config.toml
n_layer = 13
d_model = 160
n_head = 5
n_kv_head = 1
head_dim = 32
d_mlp = 448
vocab_size = 816
activation = "swiglu"
norm = "rmsnorm"
norm_place = "pre"
norm_eps = 1e-05
positions = "rope"
rope_base = 10000.0
rope_fraction = 1.0
qk_norm = false
attn_scale = 0.177
bias = "none"
tie_embeddings = false
parallel_block = true
init = "normal"
init_std_qkv = 0.053
init_std_o = 0.0658
init_std_up = 0.0758
init_std_down = 0.0758
optimizer = "soap_variant"
lr = 0.0039
weight_decay = 0.0
lr_head = 0.00856
grad_clip = 1.0
warmup_steps = 200
schedule = "wsd"
decay_fraction = 1.0
decay_shape = "pow"
final_lr_fraction = 0.0
batch_tokens = [16384, 32768]
seq_len = 1024
doc_mask = true
train_tokens = 150400000
steps = 6243
dataset = "wikipedia_en"
Each number is 128 + 32 x the weight over the matrix's rms, rounded and kept within 0 to 255. Layers, rows and columns count from 0.

# layer 6 MLP up, 448x160, rms 0.0756, rows 42-56, columns 0-159
[[109 181 127 126 136 127 130  95  74 141  60 192  88  68  92 146 140 166 137 130  52 162 180 147  81 127 177 116 165 170 147  75 120 157 163 129 133 112 143  88 146 130 135 136 185 126 126  82 146  91  99 134 157 148 122 140 104 161 188 104 124 173 145 126 145 132 144 148 109  84 106 145 126 189 115 108 158 112 169 137 140 154 135 227 139  53 174 150  78 171  93 116 142 165  98 157  72  80 148 101 171 100 188 110 122 191  92 145  94 101  80 150 140 140 104  72 122 163 155 162 135 183 110  65 136 161 148  93 168 112 126 146  76 134 168 182 101  74 145 137 174 160 133  95 130 111 101 141 177 165 154 173  96 135  94  53 104 190 194 132]
 [132 122 109  89  93  50 103  66 131 123 107 105 152 176  88 167 152  94 102 132  94 111 104 179 144 140 148 136 151 152 188 137 135 153 184 173 185 110 102 167 200  85 112 140 113  83 108 101 147 131 135  63 142 129 144 201 142  98 161 133 150 143 103 117 114 192 210 142 152  95 117 146 117 120  84 176 134  75 114 144 116 154  87 141 123 194 148 125 175 191 124  76 147 120 129  74  62 164 147 168 157 100 159 107 136  65 129  80  58 105 100 154 135 118 154 114 124  95  69 138  58 126 193 100 121  98 145 129 109 129 137 147 169  78 143 107 123 120  89 160 125 127 109 150 164 157 127 182 111 144  97 121 135 155 152 125 132  82 137 122]
 [197 136 139 143 132 157 122 109 122 103 163 128 162 103 128 143 106 133 143 161 109 138 178 122 129 138 162 109  74 123 103 109  89  66 188 195  93 135 130 166 147 131 118 137  85 139  82 143 124  81  60 123  94 170  85 109 151 110 129  83  68  98 179 151 179 152 138 169  81 122 102 159 122 105 147 104  48  89 147 179 124 158 130 100 107 197 129 150 116  74  50 117 153 178 133 137 171 125 145 142 150 114 128 121 110 141 171 149 144 129 148 111 186  99 160 155  89 113 170 153 176 144 158 136 126 109 131 105 120 146 129 113 153 195 121  68  99 146 171  70 148 120 138 147 157 153 120 126 122 105 144 140 117  89 146 139 141 116 104 123]
 [181 103  70 154  92 118  89 102  90 116  77 132 142 135 163 129 140 151 105  79 117  85 155 123 162 128 171 135 123 107 118 110 114 174  99 120 102  60 162 146  79 127  81 130 217 154 100 171 102 136 162  98 110 126  93 101 141  54 163 165  91  53 101  74  51 135 130 165 119 155 193 146  78 158 146 134 149 114 120  75 181 145  79 104  67 153 143 106 153 102 137 154 112 152 149 133 130 101 135 127  55 106 162 119 121 123 169 119  80 114 143 114  82 144 137 158 126 113  99  72 151 133 111 153 112 116  68 144 140  88 178  77 103  63  69 149 147 139  75  89 114 169  38 139 146  72 117 153 152 106 158 131 119 147 136 130 102  95 151 138]
 [173 160 112 145 139 145 175 131 124 144 163  96 132  59  93 120 138 101 134 152 112  82 102  99 123  92 106 141 119 150 176  99 113 139 113  90 149 110 160 156 143 130 132 119 154 110 115 163 162  81 127 117 153 136 155 114  87 126  93 136  74 126 125 114 152  69 144 117 144  77 114 164 117  88 116 127 125 160 112 174 143 115 117 111 132 134 143  92  93 163 124 128 181 146 134  93 167 114 122 148 119 138  94 142 164 117 143 131 173 200 104 123  88 109  95 154 141 176 116 102 165  61 107  99 131 167 182  97 134 119 150 109 178  98 140 114 110 150 140 161  99 121 125 137 154 158 150 130 132  74  59 123 159 138 186 157 189 117 119 119]
 [149  75 142 149  65 135 100 178 142 116 119 153 111 128 172 144 114 126 158  78  88 129 133 148  80 105  60  43 120 154 108 125 155 113 190 133 176  59  93 116 124 166 139 136 135  67 173 142 194  75 156 128 121 133  86 117 169 114 188 137 143  96 157 138 106 122 120 106 153 152  32 175 160 145 104 137 128 151 124 107 123 150  90 149 120 159 131  79 123 148 139  89 186  90 127 113 169 160 145 171 128 155 121  83 125 129  78  91  84 152  62 147 140 106 165 152 125 107 116 151 115 101 183 128  93 158 146 111 193  98 177 107  44 193 159 139 151  73 100 164  57 154 132  72  74 136 159  93 145 151 113  99 110 155  93 174 144  63 166 100]
 [116 123 132 142 132 135 152 145 144  75 152 176 174  98 116  93 130 116  43 108 152  99 101 151 160 191 125 170 117 127 136 177 108 129 135 135 102 156 134  96 115 101 180 124 122  70 161  72  87  88 104 138 175 124 160 110 141 115 119 122 167 109 204 129 158 108 154  57 125 163 143  97 138  89 128 103 120  83  76 163 116 135 179  61 138 138 130 122 121 100 122 144 147 141 148 148 126 102  91 137 132 150 150 146 117 147 137 149 121 114 135 116 165 169 145 135 142 138 119 139 151 171 181 173 195 152 132 154 175 145 103 135 137 103 149 130  94 143 109 118  65 124  61 158  74 153 135 172 173 138 123 113 152  99 100 176  89 159 142 152]
 [105 129 137 162  78 164 132 108  87 169 147 160 127 155 120 114  81  88 100 138 175 108 118 114 120 113 191 166 178 141  61 127 174  74 116 124 115 165  94 174 106 124 141 151 108 134 132 110 125 175 200 146 134 102 158 142  63 107 140  95 140 100 165 191 126  96 125 142 154  75 126  88 158 117 139 128 197 121  96 125  91 186 148 114 128 145 154 135 143  60 137 139 122 170 143  74  73 106 128 143 118  26 108 148 103 123  97  91 167 103 135  88 123 116 127  58 149 125 114 129  73 168 120 198 139 128 110 134 111 127 114 119 104 128 114 186 117 148 126 154 182  69 177 143  79 157 125 132 115 158 160 147 143 166  78 195 121  91 107 113]
 [108 143 118 125 131 104 145 147 109  62 125 101 105 143 156 110  76 145 132  95 170 152 117 127 131  92 147 124 113 166 189 117 162 144 131 109 179 181 107 120 120  92 190 202 127 147  78 158 107 137  91 144 140 100  69 118 163 164 121 143 129 149 123 186 127  82  61 163 163 123 162 172 102 127 170  87  95 121 129 114 131 128 142 108 168 135 201 103  93 203 114 127 164 119  86  79 130 183 176 106 178 161 111  92  60 151 169  91  86 145  98 145 115 122 133 128 117 144 146 114  98 178 104 173 139 112 121 147 127 138 119  94 129 163 136 153 180 114 130 119  74  57  77 154 140 115 136 206 105 118 161 169 159 128 155 151  94 157 135  46]
 [150  54  98 110 112 118 176 130 158 129 147  78 149 118 115 173 205 134  83 116 144 148 159 132 121 150  61  76  64  74 104  67  91 134  93 115 150 128  61 124 110 126 128 130 155 106 101 144 140 144 120 144 110 116 124 115 123 140 147 145  80 160 151 148 139 125 134 152 129  87  97 182 167  92 136 152 109 117  79  95 133 155 162 143  65 175 179 177 134 142  95 105 114 145 175  84 131 147 150 143  99 116  91  85  17 131 170 108  84  88 126 151 146 127 161 104 119 145 121 114 146 143 109 168 150  97 129 166  92 115 167  94 141 119 160 113  82 120 155 147 142 118 131 163 104 152 116 123 183 141 106 107 100 133 107 136 104 131 113 183]
 [146 134 137 121  77 104 114 126 120 169 151 215 121  87 189  35 120  95 135  94 148 173  97 175 145 142 119 140 124 129 155 114 171 178  57 121 100 138 150  71 149 127 191  97  88  94 139 100 126 119  93  89 118  83 123 103 169 121 114 134 109 113 139 151 148  96 145  52 118  81 170 130 162 155 129 114 132  71  73 137 115 106 156  97 127 173 137  85  89  75 156 149 129  90  91 143 120 130 151 102 107 165 135 147 146 134 180 202  81  69  99 167 133 155 153  85  91 177 154 141 194  56 111 165 164 121 126  62 114 139 121  60 117 133 161 160  90 114 201 145 130 130 102 175 118 164  94 155 155 114  94 119  92 114 144 104 111 121 115 127]
 [116 102  92 128 157 162  72 144 132 104 138 162 129 134 106 117 151  84 154 133 172 182 119 154 125 100 164 144 150 153 113 144 106 139 106 178  88 165 142 116 176  73 134 114 180 129  73 157 162 112  90  70 117  83 140 171 138 125 116  98 148 138 159 120 113 111 138 116 166 163 139  86 122  85 125 134 152 141 106 113 111 146 148  86 128 106 121  82 151  99 187 172 175 131 141 194 194 144  94  96 131 137 130 144  91  87 118 129 162  91 115 153 109  81 127 133 139 112 133 107 107 108 119 112  57 126 115 185 138 178  99  99 175 134  82  87 161 151 187 136 139  53 159 102  72 125 135 104 135 126 104 153 161  90 137 123 123 161 167 167]
 [191 126 140 103 155 176 108  89 118 106 113 159 118  87 114  68 152 127 140  97 142 153 131 143  79 115 110 143 120 120 154 110 133 130 157 165 145  95 126 115 165 114 186  93 167 131  76 129 128 132 107 149 138 160 192  79 189 113 109  80 112  77 130 119  86  85 151  57 136 120  59 148 192 203  85 133  89  89 128 141 115  59 100 124 106 121 119 158 140 153  91 131 132  92 151 189 141 160 107 140 150 148  87 146  83 119 147 105 198 108 177  59 142 114  85 131 132 195 144  97 133 190 101 127 148 134  82 105 139  63 146 121 216 110 136 174  82  79 115 143 106  96 146 136 127 122 139 139 167 181 145 124 155 150 153 142 119 124 168 160]
 [141 148 102 137  93 121 135  94 116 160 158 116 137 114  28 116 101 158 171 109 142 121  68 179  83 112 160 105 121 110  97 117 165 147 178 100 141 127 178 114  77 127 153 126 151 151 171 160 155 103 142 133 122 119 144 101 154 107 121 134 134 126 133 144 143 117 129  93 102 192 126 165  93 146 136 147 138 133  77 169 167  87 114 188 103 117 133 103 136 143 158 143 179 193 115  93 110 174 102  99  81 103 130 153  78 144 158 182 123 107  88 108 145 139  82  99 101 102 142 158 134 105 134  75 197 117  89 138 123 197 121 115 137 156 113 124 118 118 104 124 128  99 118 190 103 125 121 148 156 104 174 121 138  73 133 183 184 196  49 169]
 [178 159 137  79 121 136 108 148 172 194 159  95 135  94 110 199 121 158 161 100  90 177 112 201  67 161 131  97 146 125  80  77 163 112 176 121 169  78 116 105 104 137 165 110 102 102 115 134  70  89 136 112  92 100 126 206  49 147 106 144 175 112 110 139 131 140 111 124 148  42 145 183 137 110 174 160 122 160 111 111 153 146 105 155 112 145 103 123 119 221 138 179 145  98 156  74 130 120 185  87 151 140 170  98  72 154 193 169 161 158 123 128 119 101 122 186 138 127 140 127 106  76 134 116 168  81  80  91  85 125  73 188 141 119  84 144 156  91 101 129 122 135 205 115 144 175 131 118 160  80 139 142 135 114 145 124  88 137 152 143]]
# layer 6 MLP down (transposed), 448x160, rms 0.0758, rows 42-55, columns 0-159
[[104 177 132 104 137 161 133  91 112 135 185 133 107 141 109 155 217 109 100 111  82  74 144 139 114 152  72 138 146 133 162  59  61 147 160 164 130 172 156 107 128 125  85  89 142 119 141 158  78 134 194 125 107 158 139 116 115 173  81 104 141 177 124 120 118 134 129 154 140 135 217 127 144 119  70 167 142 137 206 139 172 156 141 109  91  94 113 147 147  97  83 139 159 172 142 109 127 146 128 108 134  70 151 129 210 100  68  87 160  95 149 133  88  98 166 111 184 107  60 146 137 139  69  77 134  96  90 113 131 103 114 112  98 187 129 183 144 147 138  87 165 149 113 108 163 179 140 133 130  95 106  77 104 152 122 145 100  97 111 183]
 [130 132 150  80 137 115 155  79 119  86 132  63  71 156 114 106 172 151 143 141 115 109  93  75 119 121 124 148  66 120  98 183  83 189  89 140 149 120 165 135 149 158 123  96 165  97 137 176 105 105 132 104 124  91 109 162  66 115 128  86  92 122 136  74 162 140 165 144  69 163 154  84  84 166 118 171 122 136 167  52 158 130 104 169 118  87 156 159 121 161 161 134  67 165 123 144  97 226 207 119 104 131 187 148 117 119 153  67 110  99 111 103  88 160 115  90 136 165  99 130 134 197 142 122 122 130 139 120  89 107 171 186 131 119  79 192  99 142 169 116  91 139  94 113 115  93 130 123  24  95 133 157  96 101 133 128 143  90  99 131]
 [167 120 132  93 120  67  90 134 139  77  89 116 139 150 138 109 152 129 135 110 179 122 168  88 143 148 143 157 161 183 133 138  69 151 100 148 103  81 153 133  78 162 140 115 171 139 176 134 111 142 148 156 177 131 121 114 103 156  79 101 137  86  83 105 147 149 167  93  80 170 114 150 127 209 166 161 178 112  77 135 154 123 112 139 124  95 104 120 116 142 114 141 175 125 134  90 158 125 137 113 107  89 159 149 127 139 102 100 111 136 161 111  49 161  61 150 106 114 126 115  88 137 145 107 104 146  97 129 121 139 110  95 151 138 131 146 123 116 130 110 137 141  71  94 108 144 112 123 124 134 146 154 129  95  95 112 154 121 152 199]
 [140 109 115 170 109 108 159  69 166  94 143 187 119 140 151 141 132 106 136  93 122  53  49  75 113 133 144  97  66 137 169 119 178 199  46 103 129 102  73 209  95 167 107 122  99  76 185  77 167 140 129  90  93 128  72 139  97 120 123 167 118 124 104  80 148 129 100 113  74  79 161 135  99  86 163 156 142 116 116 115 107 116 134 157 119  97 179 147 142 121  86 186  87 155  80 134 131 136 152 129 179 125 122 176 125 128 158 191 101 113 162  75  96 120 109 154 124 118 125 115 129 154 178 120 163 142 141 118 166 162 146 143 156 129 174 164 143 144  77 119 156 149 114 117 125 145 105 115 164 182 150  70 132  98 107 104 171  57 156 148]
 [ 96 135 110  98 118 135 128 136 167 111 169 147 118 114 105 149 146  88  93  86 138 108 124 137 117  91  98 150 156 169 140 104 129 189 110 140 168 142  76 129 149 112 157 137  66 126 128 119  75 179  84 175 104 189 180 137 147 112 183 164  93 167 107 169  93 147 157 159  68 125  71  96 154 192 121  88 159 134 131 114  82 143 151 145  80 107  65 120 122 123 150 126 145 120 113 110 134 120 140  70 114 128 171 201 172 162 148 138  67  95 139 135 120 167  93 116 138 165  98 126 143 155 151  95 115 150  91 120 193 107 102 130  95 122  95 160 179  79 167 135 147 133 102 117 108 159  90  94 106 112 119  85  95 110 180  90 123 131 200 143]
 [142 143 139 129 133 137 160 136 155 162 115  77 133  89 175 169  90 167 154 102 129 153 108 151 153 145 126 105 184 159 126 178 177 142 123 130 158 129 118  74 112 113  82 140 110 108 134  94 133 102 143 124 121 142 164 151 120 107 133 170 150 124 161  64 166 122 145 144 120  79  95 202 204 176 118  88 127 115 140  49 131 158  95 127  86 162 140 136 189 163 111 191 102 166 159 132 169 128 147 123 122 166 183  94 224 132 121  62 142 152 152 148  91 122 153  99 151  98  58 141 131 136 171 136 142 121 155 103  89  92 141  97  70 122 118 190 158 155  72 163  87 136 134 134  65 110 106  82  98  83  74  76  49  96 143 158 151  60 143 177]
 [105 107  98 123 132 148 101 121 146 199 163 165 166 158 142  91  91 149 152 144 104 128 149 149 117 111  66 221  89 184 123 126 148 138 133 139  84 132 116 203 126  95 144 165  95 156  89  91 105 141 123 139 121 139  77  59 134 144 109 162 174 123 108 132  86  88 111 154  83 144 158 127 119 144 145 146  96 111 151 148 173 159 139 116 138  91 153 158 134 139 148  99 191 143 131 142 138 115 135 146  33 186 113 163 117  61 114  94 130 179 134 121 140 139  89 136 112 160 149  90  88 127 157 123 171 143  78 109 146 128 126 103 129 188  93 138 162 145 172 158 119 144 163 128 122 150 139 157  52 153 133 111  54 103 104  74 126  93 145 125]
 [153 162 150  97 130 108 128  78 118 116 134  92  87 116 146 162 135 155 211 125  93 110 174 128 120 116 148  91  50 108 137 176 142  84 124 139 163 135 120  99 126 142 143 100 112 145 106 116 124 124 149 161  75  84  81 117 105 130 106  99 164 157 161 135 150 145 134  80 173  89 113 122 105 169 105 102 114 155  65 105 115 129 161  87 112 103 134 106 179 119 155 186 159 115 154 126 112 156 117 148 136 143 159 121 124 147 138 103  94 103 159  50 121 135 165 174  66 108  80 102 195 146 140 109 113 124  86  80 117 117 112 122 153 106  90  99 120 112  82  90  90  87  88  94  90 139 156 160 148  76 135 107  74  94  94  59 118 117 125  89]
 [132  50 141  96 120  64 121 158  82 120 116 117 200 134 153 146 141  89  84 117 204 134 149 157 128 174 131 166  68 113 103 144 114 138 129 118 121 127 162 165 104 120 120 139  55 103 178 162 124 131 107 185 240 165 151 179 161 157 116 159 129 131 133 122 130 122 115 139 134 164 107 123 134 128 105 149 157 128 112 154 156  70 178 178 184 109 134 141 178 141 151 188 142  93  54 167  76  78 143  83  97 135 142 125 109 115 116 131 134 108 139 128 179 116 198 122 176 141 105 132 176  59 112 132 121 133 109 136 121 170 148 102 125 116  96 115 133 101 118 162 142  76  55 107 161  79 168 150 158 167 110 163 154 178 160 131 114 110 111 153]
 [ 91  89 143 100 102 121 154 143 186 102 175 130 126 111 168 159 137 126 133 146 144 143 134  94 137 106 108 103  74 146 145 140  74 102 116 131 140  98 115 144 117 100 152 153  93 125 112 111 117 145 111 131 101 131  89 124 100 170 125 229  79 188 158 125 167 121 161 181 146  94 141 212 193 157  95 128 132 165 203  87  89 155 208 113 188 166 199 101 103  92  77 117 143 143 129 124 129  85 106 104 153 109 183 147 115  90 141 209 137 116 138 126 147 152 147 131 182 109 192  89 119 122 121 116 106 130 144 174  86  90 122 141 110 126  93  88 107 102 182 145  97 147 140 171 126 126 129  86 179 148 153 154 125 142 101 118  79 114 146 145]
 [104 149 121 119  70 130  81 150 177 186 148 158 127  98 162 106 165 116 113 149 114 136 147 131 142 170 111 136 151 143 173 106 154 156 198  43 117  80 132 102 151 142 106 111  46 168 133 132  52 114 118 130 185 208 146 105 166 130 117 150 135 153 119 162 125 153  84 139 148 140 124 160 156 164 130  94 139 129  68  70 143 119 180 142 163 121 157 109 154 107 139 128 156 141 150 116 127 128  89 133 178 122 162 195 114 139 124 142 150  62 132 158 175 163 155  66 148 149 143 146 173 117 112 133 135 121 116 104 143 121  91  90  88 146 101 147 105 106 197  59 135  78 114 131 149 198 151 142 183 119  88 218  99 137 134 132 123 169 144 134]
 [159 111  98  91 107 135  76  89 155 134 111  69 151  70 108 108 144 131 167 166 168  95 154 146  99 115 171 133  79 120  77 130  81 137 156 110 141 133 122 123  70 116  93 142 141 150  74 188 108 138 102  92 218 133 146 153 145 104  95 123 180 141 163 116 104 150 149 129 193 158 136 114  80  98 126 140 173 126 123 120 103 121 157 121  96 147 117 153 120 131 133 182 184 138 145 160 135 140  89 117  58 138 127 125 182  84 104 151 138 115 144 149 154 139  51 101 126 178 144 122  98  92  78 144 112 128 114 162 160 125 139  74  77 181  77 134 175 137 139 127 147  71 167 121 207 150 124 127 168 167  80 145 184  90 116 116 163 114 172 179]
 [101 146 127 172 120 152 114  71  84 105  64 158 122 157 150 115 110 158 193 139 157 120 174 106 158 116  99 163 140  61 108 139 144 135 108 123 154 150 116  56 127 154 167 128  92 175 144  89  96 102 111 178 130 181 112 159 132  82  93 164 115 178 217  91 175  98 173 109 124 117 137 100 189 109  84 155  73 160  47 120 106 121  98 151 139 175  75 145 103  84 138 117 111 143 169 144 129 206 113  85 125 139 127 153  87 155 163 120 112 166  98 156  65  79 150 158 130 157 122 130 210  97 148  97 115 131 122 129 126 124 150 111 114 115  73 154 126 110 110 119 137 171 105 122 151 136 201 139 129  91 101  90 128 125 120 125 149 162 162 106]
 [179 180 122  99 144 105 130 177 192 182 113 126 130 133 121 176 123 148 148 120 166 116  94 202 109 147 141 147 193 136 110 159 132 148 164 128  76  91 127 183 164 123  99 136 134 186  79 146 204 182  62 113  80  88 173 116 172 107  79 151 119 122  92 121 182 195 126 156 145 142 137 158 114 146 119 111 149 132  99  91 148 138 186 136 106 164 141 143 151 120 171  84 118 168 141 126 106 128  85 136  58 137 158 142 119 142 113 145 179 101 183 103  80 193 132 138 138 144  84 147 137 149 117  86  64 126 115 121  77 174 157 127 115 189 161  79  87 147 109 130 125 136 123 108 102  80 143 145 102  99 164 181 114 131 122 117 146 138  86 138]]
# layer 6 MLP gate, 448x160, rms 0.0754, rows 43-56, columns 0-159
[[153 130 112  97  94  58 145  69 149  88 122 119 112 122  81 186 101 136 127 146  67 173 114 177 106  43 124 130 176 121 157 101 138 127 195 128 142 202 120 152 113 100 112  91 172 176 147 109  99 156 172  73 165 143 119 228 158 134 135 165 138  91 126 183 102 153 142 144  99 125 125 133  80  83 134  96 148 113  82 119 130 122  93 117 158  99 114 129 195 124  66  89 101 181 166 106  98 140 141 104 174  77 189 121 125 112 135 137  89 149 116 173 130 108 118 145 139 145 141 113 100 181  79 160  95  95 104  80 141 151  97  96 152 105 136  66 163 108 132 192 178 122 142 179 121 130 115 163 112 107  35 176 172 133 156 157 158  96 144  85]
 [ 82 167 148 134 183 108 149 122 138 166  76 129 128 142 160  91  84 116 120  73 118 151 122 153  77 146 142 113 163 112 111 109 144 143 143  99 119 189 103 139 113 112 168 169 100 162 104 145 118 184 137 151 153 172 140  97 112 128 161 157 147  85 133 139  59 103 107 163 153 109 135 173 132 167 141 113 164 165 184  71 131 172 105 165 120  90 103  65 159 138 113 173 179 107 167 139 116 103 161 112 107 164 195 108 164 151 151 112 142 142 147 179 150 156 156 129 102 103 159 102 139 112 136 139 124 118 140 115  97  61 106 170 122 149  94 120 113 122  55  95 135 183 128 117 118 137 149 145 201 147  77 122 129 146  88 110 149 171  93  98]
 [138 106 143 162 113 153  52 132 107 105 104 118 148 114 132 124 124 143  85 162 178 152 193  80 109 112 104 108 114 107 112 133 153 102 129  82  96 210 155  93 169 118 152 142 147 138  97 172 127 151  86 119 145  74 157 145 140 120 169 123 126  97 123 127 158 144 128 186 156 111 123  58 121 103 115 101  66 131 113  97 192 139 110 145  76 141 179 133 115 124 192 102 138 115 115 125 104  91 159 121 104 137 131 112 130 167 170  78 112  54  75 130 138 145 116 161 109  73  94 142 119 168 105 127  67 110 123 140 119  81 152 121 110 118 122 138 140 141  71 127 139 119  68 138 128 104 151 124 112 129 126 176 177 120  72 137 184 102 116  83]
 [102 161 120 118 129 102 144 138 130 135  77 150 142 110 134  97 150 128 112  66 150  93 161 120 125 147 120 129 126 142 143 132 137 148  92 183 166 191 107 152  52 136  84 162  67 160 158 155 119 126 132  88  80 114 133 133 149 131 227 126 129 152  77 135 106 137 110 116 126 156 168 100 159  81  93 120 161 191 144 143  96 139 105 182 103  29 106 127 141 138 175  93 105  84 139 119  56  77  69  77 150 119 186 179 155 160 177 124 127 122 106 141 134 124  91 100 168 174 139  62  92 185 169 135 167 168 119 110 134 115 105 117  97 127 113 145 113  94 190  96 146 151 148 112 140 184 130 163 134 136 119 140  73  86 154 131 128 117 145 123]
 [163 146 112 138  93 106 134 170 105  86 103  96  47 105 102 155 174 139  97 158 136 104 128 106 150 132 116 152 161 113 166 133 114 193  58 174 137 119 137 140 109 124 182 153  83 161 217 126 123 112 152 104  91 148 131 125 157 146 125 141 107 201 170 182 124 127 142 181 106 144 114 137  78 180 188 158  59 158 141 119 115 146 111  91 109 120  92  81  71 161  96 170  86 117 137 162 134 134 178 176 116 133 118 142  99  61 168 121 112 124 125 121 106 122 130 123 131  76 161 121 152 112 101 120 152 137 122  81  85 122 159 126 114 140  90 140 138 107 129 145 199 125 153 147 152 121 122 178 142 135 133 172 149  85 152 105 140  63  93 207]
 [134 145 100  76 148 104 139  97 146 113 141 111 128 129 119 139 136  94 146 126 106 125 119 150 118 240 163  64 127  72 126 131 135 171  99 130 150  78 191 158 109  96  96 115  92 111 194 188 161 175 161  93 134 137 118 113 110 143 120 129 197 156 164 141 168 120 134  71 110 162 136 104 157 100 101 135 125 149 106  67  85 151 154 104 104 162 103 120 155  96 134 120 123 125 116 133 108 131 128 165 125 126 164 128  91 143 173 131 157 108  99 104 102 130 170  99 114 112 114 102 125  94 156 167  90 148 156 155 121 122 116 164 128 110 188  89 127 127  65  90 120 125 123 107  97  81 119 159 108 108 105 156 130 155 167 150  77 113 129 153]
 [105 105 126 115 163 150 147 111  86 132  50 143 156 199 103 145 118 135 120 148 120  84 131  97 184 186 174 120  74 166 183 127 103 155 114 104  91 142 141 111 120  96 160 132 165 133 101  85 169 115 161 134 136 107 156 113 138 217 109 123 122 165 112 133 145 112 112 150 157 168 106 121 115 154 126 111 145  88 130  88 167 186 124 150 158 147 153 123 148  67 145 164 131 130  96 167 107 117 119 128 107 145  96 138 120 154  95 132 124 125 114 173  92 149  86 149 107 177  89 121 159 182 158 116 163 120  50 127 162 166 110  96 110 139  80 126 150 165  80 137 139 131  81  51 133 134 105 172 131 104 101 132 149  84  75 149 141  98 173  72]
 [132 159 107 195 141 127  85 159 126  63 110 147  59 138 167  85  69 157 114 144 136 165  84 103 132  88 131 120 111 153  89 161 147 137 167 149 135 104 139 171 170 139 142 200 157 108 104 170 133 143 144  95  95 129  93 136 109 130 138 146 129 138 129 134 122 125 140  74 120 122  63 167 107 122 151 160 129 143 169 104 156  71 125 114 153 152 183  69  35 155 139  96 109 116 169 124 139 192 160 144 134 168 115 122  44 133 214  92 122 123 148 127 156 133  98  81 116 152 216 114 111  71 155 171 157 184  86 175 159 115 195 148 181 162 126 122 104 161  79  69 161 144 150 186  76 148  99 102 125 111  67  93 113 197 127 147 156 143 119  82]
 [129 135 127 141 171 100 161  99 149 132  80 137 163 121 149 127 156 113 179 100 159 125 167 102 113 159  60 112 121  90 121  90 120  97 173 161 150 162 110  94 131 116 122 125 131  99 130  98 107  94 159 102 114 109 137  97 119 114  96 109 134 170 145 158 161 131  76  69 131  88  65 132  56 120 120 152  66  58  76 150 141 121  59 141 124 134 132 126 135 151 106  96  96 172 147  89  97 166 112 121  94 126 136 135  81 121 205 116 131  94 123 116 123 145 129 128  70 135 117 186 139 181  94 146 175 113 105 170 123 131 137  76 159 100 148 195 136 112  83 104 114 112 147 126  98  96 133 168 136 102 113 133 116 102 187 175  96 121  55 161]
 [165 114 132 153 172 101 154  96 126 116 164 149 100 169  97 147 120 204 111 179  71 116 107 148  74 123 149 165 115  76 113 171 135 111 141 124 152 154  79 123 243 115 116 106 160 128 161 161 210 131 158 120 129 120 110 108 146 137  96  91  92 103 105 122 133 127 115  98  79  61 101 163 104 127 136 146 191 144 133 170 153 104 100 154 169  91  80 115 130 110  98 135 143 171 149 180 140 117 106 104  97 113 144  92 167 139 154 169 159 114 135 115 157 160 145 153 112 157  94  73 131 116 116 116 161 178 148 101 189  97 142 111 150 119 103 125  64 119 127  98 134 200  93 128 129  85  67 136 110 112  97  56 130 110  63 110 176 118  99 149]
 [139 148 119 147 149 154 123  92 103 144 141 148 162 199 158  93 177 169 165 119 158 102  60 157 137 132 115 108 134  84  92 149  77  96 144 154 120 121 174 172 189 134 163  97 153 115 151 137 140  94 155  76 153  99 151 126  98  97 104 141 126 132 132 124 109 136 132  51 112  66 122 107 132  93 156 141 143 116 164 145 132  98 121 102 196 162 153 103 163 192 131 123 130 200 114 129 124 121 124 108 173  72 127 101  99 162 190 151 147 145  91 140 109 129 163 160  84 106 153  98  91 131 123 149 137 125 136 140 140 145 142 134  99 111  96  85  49  81 120 107 133 102 128 165 134 147 144 159 124 195 143 175 154 126 116 103  85 139 126 180]
 [141 149 110 121  87 163  88 137 113  92 119 166 128 130 115 163 122 133 106 127 106  75 123 121 191 118 139 143 108 107 104 131 126 133  51 131 139 176 106  59 141 117 132 147 159  95 121 134  84 132 144  65 134 115 150 174 144 113 128 195 135 182 161 104 163 123 128  88 120  76 141 117 133 107 137 183 146 164 104 175 110 144 148 151 157 165 128  47 133 119 173 115  86 171 137 162 135 123 101 123 111 145 156  61 113 137 138 147 128 161  92 122  94 171 193 174 107  79 115  94 217 135  99 105  98  78 127  97 140 114 107 134  83 122  79 163 179  81 159 115 148 157 108 138 161 119 154 161  88  70 113 111 148 148 192 110 110 161 107 149]
 [147 167 136 210 121 109  87 149  82  88 115  82  63 147  80 145 153 129 119  99 186 134 134 102 158 130  99 109 104  78 176 158 164 126 171 133 155 143 143 111 117  87  87 164  89 145 148 164  84 124 161  65 148 205 131 104 124  94 162 113 163 114 107 155 115 103 134  64 121 117 180 119 142 194 169 119 117 132 134  99 151 139 129 143 151 121  70 142 112 134 115 120 103 116 158 123  92 149 140 126 149 153 131 137 184 139 144 131 108 103 132 170 125 129  96  72 153  64 173 136 113 115 146 131 161 116 115 119 153 145 115 157 103  84 114 111 129 125 112 114  96  80 105 178 157 139 108 129 142 214 174 185  90  77  92 145  83  91 136  92]
 [175  75 152 147 130 124 124 136  77  82  65  97 100 150 194 150  56 114 195 100 156 207 140 155 133 104 118  95 121 132  71 115 134 151 142 130 142 153 162 207 162 139 116 128 162 149 131 138 132 159 168 155 160 111 151 111 113 158 103  82  90 127 181  91 129 142 146 125  89 134 160 132 110 118 143  85 118  95 148 136 186 130 180 135 128 119 149 174 127 171 103 140 147 126 159 108  98 158 116 144 149 163 101 117 151 152 123 120 195 124 111 161 173  92 117  84 163 174 109 172  99 136 104 125 120  83 153 187 159  40 157 196 157 140 143 160 113  93 120 139 100 136  93 132 139  87 148  83 104  61 112 147 192 101 110 166 104  78 137 124]]